config.toml
vocab_size = 8192
norm_eps = 1e-06
init_std_o = 0.00858
optimizer = "adamw"
schedule = "wsd"
doc_mask = false
z_loss = 0.0001
train_tokens = 140000000
Each number is 128 + 32 x the weight over its row's rms, rounded and kept within 0 to 255. Layers, rows and columns count from 0. Numbers have three digits each. The size before them is the row's rms in percent of the matrix's.

# layer 5 attention output, 224x256, rms 0.0681, rows 171-221, columns 128-255
096:122090131089148103122153047178142110063045128136123160104118126098132127137102091186118156165110107148057161135121143085093188121188138145151137093123107147087117124132093171162127126111182178143120162087106185058084155142171142103120128122081121149128150119155111114088137109122140145157124150146086128136125140175143144150119100130111087128117090109088141137183166135144108146162116
109:111152172144139060130114104127139114148143117169146167108137151162156161137112103115114132148110082153111154073131138093163141117123135057176137167146132113136096166205146130120126141121154154121130086117066167058106070113129172061207188087150086105118162130174149092138133113094160107125079175147077121195133110088024143144147094231104144128119115154034080105208095134062157150050115
089:129030172121090126130131115103115173107089168141162164129109109122082066161135129090167136118120148097157121073111109112127154117111164174111150137100112124102127115129154128114130084112120135094155100140137115091082132164131134166114122128136077150124145091076147161126088116138133118147163117094098198160187088098102192115072109126093089116061116168134114126116090113122145124130111
106:150104126134086088179151137134074153130074115120162165112108179158110121142139136098175127189128159088129097084153136105114110092136152120132129119128156116103133140144155150132136119133140167086121111121142153153152185169142104147118126125180084098149112149135154094179162117192116139134119173082146103109097144119147080170103103113128123120142124096144156159087148109166163095196142
093:140141128090179094135126085116183091183081106153101142079167130127100145075076093178144161128182145137085168130154107098143094111146136130181153142118102156169102111148104138134103133109194156090123110146148148160134121132180124127111089147114142114122138128089125146173111111187086164139173113131141173138150126116138130186101144107146140122111144112136166124155078117113164108194111
087:143114124087123124063079113089114148052088072160134141117106099153099135099126186122137158193084169096089151120172129134136122080160127140146172106160132089142183179125151136109094102140151198146118109143140125132135128128107117138098133098142096144127112172098107096107121129159092144068157110132122131094114109123152104117126137098120187137109127105167155123104102150116148054169133
107:118083145121126140163159104112122128168128133138068132126134120129148097137094122128141122149139136129139172112108104127119140150088122148141141090106094167137140130126122109137104122145151094128136133147163156131111150112138160141105149143148105109122160147129134141200149124133134133099135121151070110126094141100117143144081103169093142122148136167142151159077110112188122150138141
087:079202149148119125150154127129156170104168134156100124114125157100136124114142066095144122093120107078139101084106079130094119096107126177174098162062094150171108152162189135138141136108075130129108080103098133137088127096134127116164142094160116116119128133150177128093143153094147123219125116185101122160172142198096129087099145162121119131120165165056118166156077123131086165105110
100:164108099142158062104103093151140109112167186117159161125072081075114128154152110141149105122118080123099132125161142123116114134136123147086180171162127098127120090171166130068178138109114122099139093165168164135164104157137132118132140123172036115064115080075138059148098180117131115146091110128186163144182077140149080089101122113132164110155117097138138060162106141100088110086104
100:117116171119117136090073116117116144054117134125124165157143109123140094105139148100085177119155125122177107135122131146118143159116148127090122134086079090146127159089147117140117119049128139136106119106161127167153139142137159101154110141158141063157142165130127050108125085180121167153079140097129103143092146129109107182168125117180101122126097141120201129108107128099148147163124
091:070102141170089167203126127122157148117156141156141150147159144099142122106152110118098105071156128122135099114102149114154121133132147145119089145075102157110079091164131133181139152134128129142076146096103103111138169087133162128139069121063148113153136128170162157129151096143093115089091150145159123101113130130177097180163093098162106116104136121138098094120173134128173150131109
103:085146155129097127178135160136110139118108107181139145120115146174147134138100122119103127140094141120161117158085120133153110097049137095118166155087106135125104184121168110137119133125131171118153089126154116101088121148192165178090152133114105150128141115106105108125148129182062177135155123127146179139157181136120167146088064121088093101089140184152125138167120153138131150122160
090:147145073124163106127129165116155111161128129133131137157097092166132161162133119114122126130085137105135147163120161147157045163113147110159165112104137134144127125128171133099152133162099115134140119145128132139078158155114100173096152130120072132062142160139131168113097166108162106083157154108147156132097140109143117110100140116116153157139097122139114145138191118147107155158158
078:087115130133131115106166104154159154128123147127113134083128162106102174157126105112173133131115132094140152096071132085163146102099175148148153197108086140173106152096146154134179139073116137150079141131152117146101109111122116119155098177164144132152092129126123164106135104094129105164153071109100150163102162177141127149159122120117120111110166143132206160080100123173128105143128
110:109148088170107150179200123191103118164130100135092111117161188140153093144077105170154103186086086168119188152135084093143127152105100196167159076194139191138140135146132111103147114148160110164094159059077101177101123087104141080137104115105139140160149111150102112055134149122136149135061142134090092128083143154131072141195137172180096139152169107126138126113140130141143177162089
083:089172147138102102117175049140143082129139124155100172068193152102114112131099123136085100124143131128132172112116115106115096136144107143169162114091124151184128160152152146147118115115158152144125112139126101133113088107179163153155115120125139115133093157113127145077098125099132119135167138137146170137134132153106163075159157106111086066122112169126114159130079110069161085127106
110:123091161120121182146160116169192115188089125112112056049143109107063145078104129127157066090232130156119119107163078113132094058158073139090123154104137154128087203163094100141095154131186115141106093099132163120098101067173161108143113139109150134128116170118114146097118140117088140095110068224088181114132142168156127130147102118168159124113130119109138125101040186121110163125099
087:125131159101164104180159076180178152109136133131072148146141131163131122128130064157117113140092108145068116120135117127083118119157180106173130140157125164127096118171135196157147129170092112112144097139133146088110084129108115150146170138163082122115104142123112126168152164083122107109096148145120162114153097110142117100115093144116212135140147144125085144105104149097097175053139
101:113070162035135162148127130110143164173164102178114106110129131177125086100129160128132132107095181118167114057089092134126136089126153178138139109097126177126168141120140167128105052182177075120114106152155163111118140102128152135162127150092112079133183138167081144136138063135084107094085145138121139115133107093141133156135147126135161115154105094117125083100124116098139131152087
092:120135072156057154131126130173141126111145109074089117110121187088138158109112140133129100152128090101126119141124107138121093181156080119123117108144149130134112156133057149169140167078169131147117090136104143145129130123161145155127114181097158109097123108111093159102119088094101127061206136165112183126107149065137144168118079113141097115113108160125137094080113143142114132151133
101:129123171104184117159144130183137158115139181086176149165173108131070132141145126112145108102174142152102098048124151117107164136155193115151076149092156105132121081111143111192129133085051113147062169093112118144097118098051112140141071124080173140181124150184116168074099114069118094144103079206058115123134106116142160120156188136152184172119150114124123128051140133120079095137132
090:145107122096159126125120128094071148127132117080160181149115150158092085116166142072144168162121133136141102102080150178122126122153159131156082105162147105144119084106099209113133087117065143110098117061125110124070111176136127136182080130171164132155095134093173111119128132116105148146147125128117120146138169165094130161140120173164123126106122169095095148112130135148123081102127
093:084178071119127131146121114104141157052131088120153126130142177101137172101105126097196132171085109127137142115099151144149145152111185109125091158152088089117109098206137140115131161026126146102097095133081143133180161112102067088146115112113081124177151121171165199156087099080140085166085125127107114129149110103109157109122114136148113158132156117125132150093118153140086153150094
084:164128086123117141131068151088161149112123080128156142167115091094135115115158173146156173085209143124089138149150127215101125099127125141101098113117105073069136146136088092140152143140175135082125181121141182094149090133160138116118138155139129177133111077109106109152116137172152131129185144065160144139112180140161087148143137104105109142190139117164151074165147103141123111133146
093:139175039085160179119108135095109145134162052085145087122185152127095108080144198115132131142136147125160138117112105169081053144161104165123061115145086133125112081140072150170129116081128127080152104146137154095164142117132103172148178115155041141145103122115147163188126141105163123152157096117114152125186133094092153117094131111120127128076142170154140126121072118142099129152174
095:140088125087086169092131119115098098125116101103107099067137127096162114118116106121131198181157086109142148148108137130132162114138147121146123098154137121095157093096114160089122079129191159107129067104090104133081109111146186160152141153127052108079168126131137147154110185098112095064146138164072139143127134113115102062074131148048140203137130153102067124157113143133075151114133
101:137126084111103141121128077105129168122132094187120205143105077127087120100122141093111130110119134073147087143155085163088072132104130140135126155141083185204093123139074125173099159095126179137137148182128178153131158159117113111101151125107184153107138148141111145147134138143128161120142139148154136116104079077156127169124106120142141140165131118115139092151131095132127120110141
115:145075148077076142136092149083066197100103090121113158135108114159146057137139144075175156142147146098165082117096087157081143125088164141050098101112106152100119142084106141184094079132112107130167175136146116161126083107100093143077135144117185163094095118092140114155167173141176162125141115141086101124106096126138115094136185149120143110131153131157107100108114107152113104096178
115:099165179104124044134141115125182163122064096139116148095165156177127134145096148086139170105103163102157135144082124112090120144162161158130147124073065100155134171094197141155089169079117143172134167156185147107141104135156127165087114220086155099096089124078082130096102117174110121076142100140188171083114141114216109119147147065136122118152123113198119102105115091080081113162165
112:122091166096160103127125128127118140170146099124104157109132119130125121144115147135022131038176109128102159152177133117121142083114066150142170110146133148097116067163098146136100143112185161100070104097135134187146170134118109127105090151157113093114127128147161137146093128138113145159152092141142161143096147113146128115078124100086144124090136114136173163097148144161065059191128
096:099155045152122116133160072144129107093113198149096124137166137108098088217080120143144080106113057191106163157076111116145159173141145108127146119132068147178097128127121103120145160129096114133141121104099120109088105096156126148093157139090161158144124155138136138092109159078111142102153108140069142150151150126101165140142139150123147174093136156095118150128183133155137125104191
085:118071148131078110189168129156145135199143150126147063051105130101117127098155106120115087110157103136185106083104062117082137064129160124160125110100131157061105173110139140163161076162138123073118150129153170112111114129185128157096116144111100155191105115117100116118135132151129129191145140094111151172144143146144141143111103129134084078103111130138195092182105122138136183173165
091:113157104131139083128152107119204105131115091152075084113153137146161102161043149110166111118134120133171165109090106130083132143147143091135137112109039109161110200150188091124132166097107110083129164142135128100188085095119158077162146115110145135113113107101137157118059174122156160100110095117118078134178111178103104100147184128168139120163108076099110112159108119098106127083062
120:099099149132108145160120185146136132160125078149175100128129143170182155115128169137116142128111153157157121138125095089150080121137147169132172110106182139061084179147149142130134074143146150140095138117111052094128137105059086148172059128104162168178100138164137144159141087110109095164145128125140127083158145176147145165172193136159213128085074089162096070089149155120121116139104
100:102078168044106129128087178083088227068121064080181162134094144217182073141167155034165223144099175130173134166123137183152137130130156142118127095110151061090149160127180151091081101100197104108132078066081125112119144113136135155139041135166068076096103093163152147169131080137102126102113131150138160142087148180110094123087162172083157126144103121117121128120140148117118118179093
091:192143126150130111122147117146149057164148093114100091147169154139136124120132147161074110141132067121087162151129183111140153131192067132155159157202174146093112090186084139120136160161132155133124132151154153179107068162098107136161130177120118128136112155074109058080107120107122111111131151086107111148119093088134146114164065152171108059111127157125144093110114133094119114090184
092:092124136197099110066145148174126139151128153158099116141125080083144155130167125133111096064185128124103136167171154137164120167104039138079128175130178152155107118107083113151161124135096093156148148166092123157118091099127138122098145155112145177116113117104126131100173115094142079072185154092113132139072119142119135122113156190119118076207122161154108118112102127148208129084146
104:112147088169112078069147088119114120078117133123095139124102085096143114200115122118149118079126046142127170174145125148135124146130099120104155141136068131162104087118110104132188163090118144107118163114128114139160135133149084085123161104132165149117099144109173103125150153142137126139075137101154089128114140171128085121170135123131117159157145109120110120109144136168119123062155
098:110084148113188150141129146156107113148117161068103120156149109147120126128082181134114109077151115102166154127114160148139119196104123139097159095073121157129154055054110136097167133141101106074121087112101116123132183171140133085149092125163099124120125062143177117148108130154111149174071086112106125126138136193095058141127159130089092156175116126105125102154126146127098114177094
091:091096087099120185159119140132158139135164094083082131157098179120104102142132133101175083102107167095145131090116137144117117174118116151116133146111135142125146080143087154151145128192104054129142087158158136099119079158166139159134130187143099155095096106065122114143084146106114165110136119098106141163143130101122150141111085148148121119130101181129140127139141104100119166104146
092:126165089136118176116098111121150138060122121153092081161150085122172112119117102170132169121082111136137127183114089155101105131129089136078091145115089152145093137113064150129131167104140147089138122161119129117163125139129172074153165124096101150126154081133160127121103168087141087114106125140124131179185117127080113084105137160129114128141167111083115124191092154159152167046113
120:103119097113100160107117121121205117141130123209122122082124172104173143120183067137195129166050162111107124152134167056157116149121111137109130140103131147106187169111120175160195074152112139181135134081124155116118089097094183129099107122084147135141105103143092112032071147154124138144051098145104122133140127136112150107175148156166095119080132126134153086130111150081118168136157
110:143131156110101125151141136112123158146090110084184162096095113120049060040192167041183137108242144133157047132144107165090121069143135108152060115118157065134105174077146110122106104088127101099110099098123167140090105126118101175157122106146132143130093126107083153111139122114158116140187122138067095148165140128088144109143144162128151093121139156098124147115089137139126118165132
106:098120137108115105106124113176091152099141138133111100119153137117128132111105139138097142167159133156125118107137126078128203127148150107111146123149108122093101136119149074173088102071118132105121109122111187127150199117144118152122120131145060110133156127165155149146119129171122098180144121091150106114144137158135156118114157085098090160143100128151133131147139121112115135179121
109:109165119134156122115120132200129120078018102117152147169162191184111110097158145124107179163196156186103060147176193121173159128127134064154116110169164046095138164131201075143149146031147131112112160152148128117097138181072113136137105151191172148148135109133134094172140107131099102193121196112131092107111181145140117136168123142102153126095151152170103091127112120157140136102124
093:165119120147155160124166128167102094098100108076143114043136174077211110169125067155157148182158097201147190235143136088184199135115139095134097106166167130090083115128113102086136094112144104144140116120128153150150160147135137136124159134098127092119165104105123120104079128161153132105090164146158117119104111095131096144148142125158104152172130125128098097132096078092136154127138
125:189095126088114147149088148070118139142167122067138175126117080125167094131128130137145168103103169143121133153090101134062109155162138108129074089103151141129087183074101110130114121239110107134161165179112175131109090104146119114095146122103142202061103130079112154112141189080217195098152119164092110158128072130117158099097125160124138157122132120090120127165098151140117139082158
112:099115163162104134110124130156098137051145137105135071154093154118147106161129115146100107101134082097137132072099149174112152095112150136115123137066117088090146119153176089130154123152092132173102121088085108137149148140109114077175118086142115058118113189203179107100131032135103135147100129098130184165140151117086120126125123134105132087106136125091177168129149132111197112200127
084:108123143102099140148157131141155114116122059187103084163126116117107136087097167150108102128083111137111135115089146143121156076096152131192154075113143179120117143135089127119155123151138162102109125124089091147150168132111097143101141128152082188153142137173111189156120146076182134169149124110103146147158157101110156131096110105060141190111176126130120144133167124189092112119178
095:135172098211116135106139113117097117092139121123126122124130121030130154135102146165024144130137106122135142184194111129110122122119043142147179113179172137127115157140152079090110157105162188131096099109119136105165133086154123123150104123155104082155094157154187165177103075130109128119156094139143136097132153138122126161130131122113130154068093107102119149129168123093124092149097
092:102140097186149129088129158154129088165124132121152121162155125097116171145116147142148109115125120125093135151207112088187146117172092180130160108161168126098141157149181032111149095129155131141071140047086151100140156106099102075191132049147124145170167164202164101127120117118121116141084163095134105113141213150083124167145120147136152153107125131105146192141173157186137119123106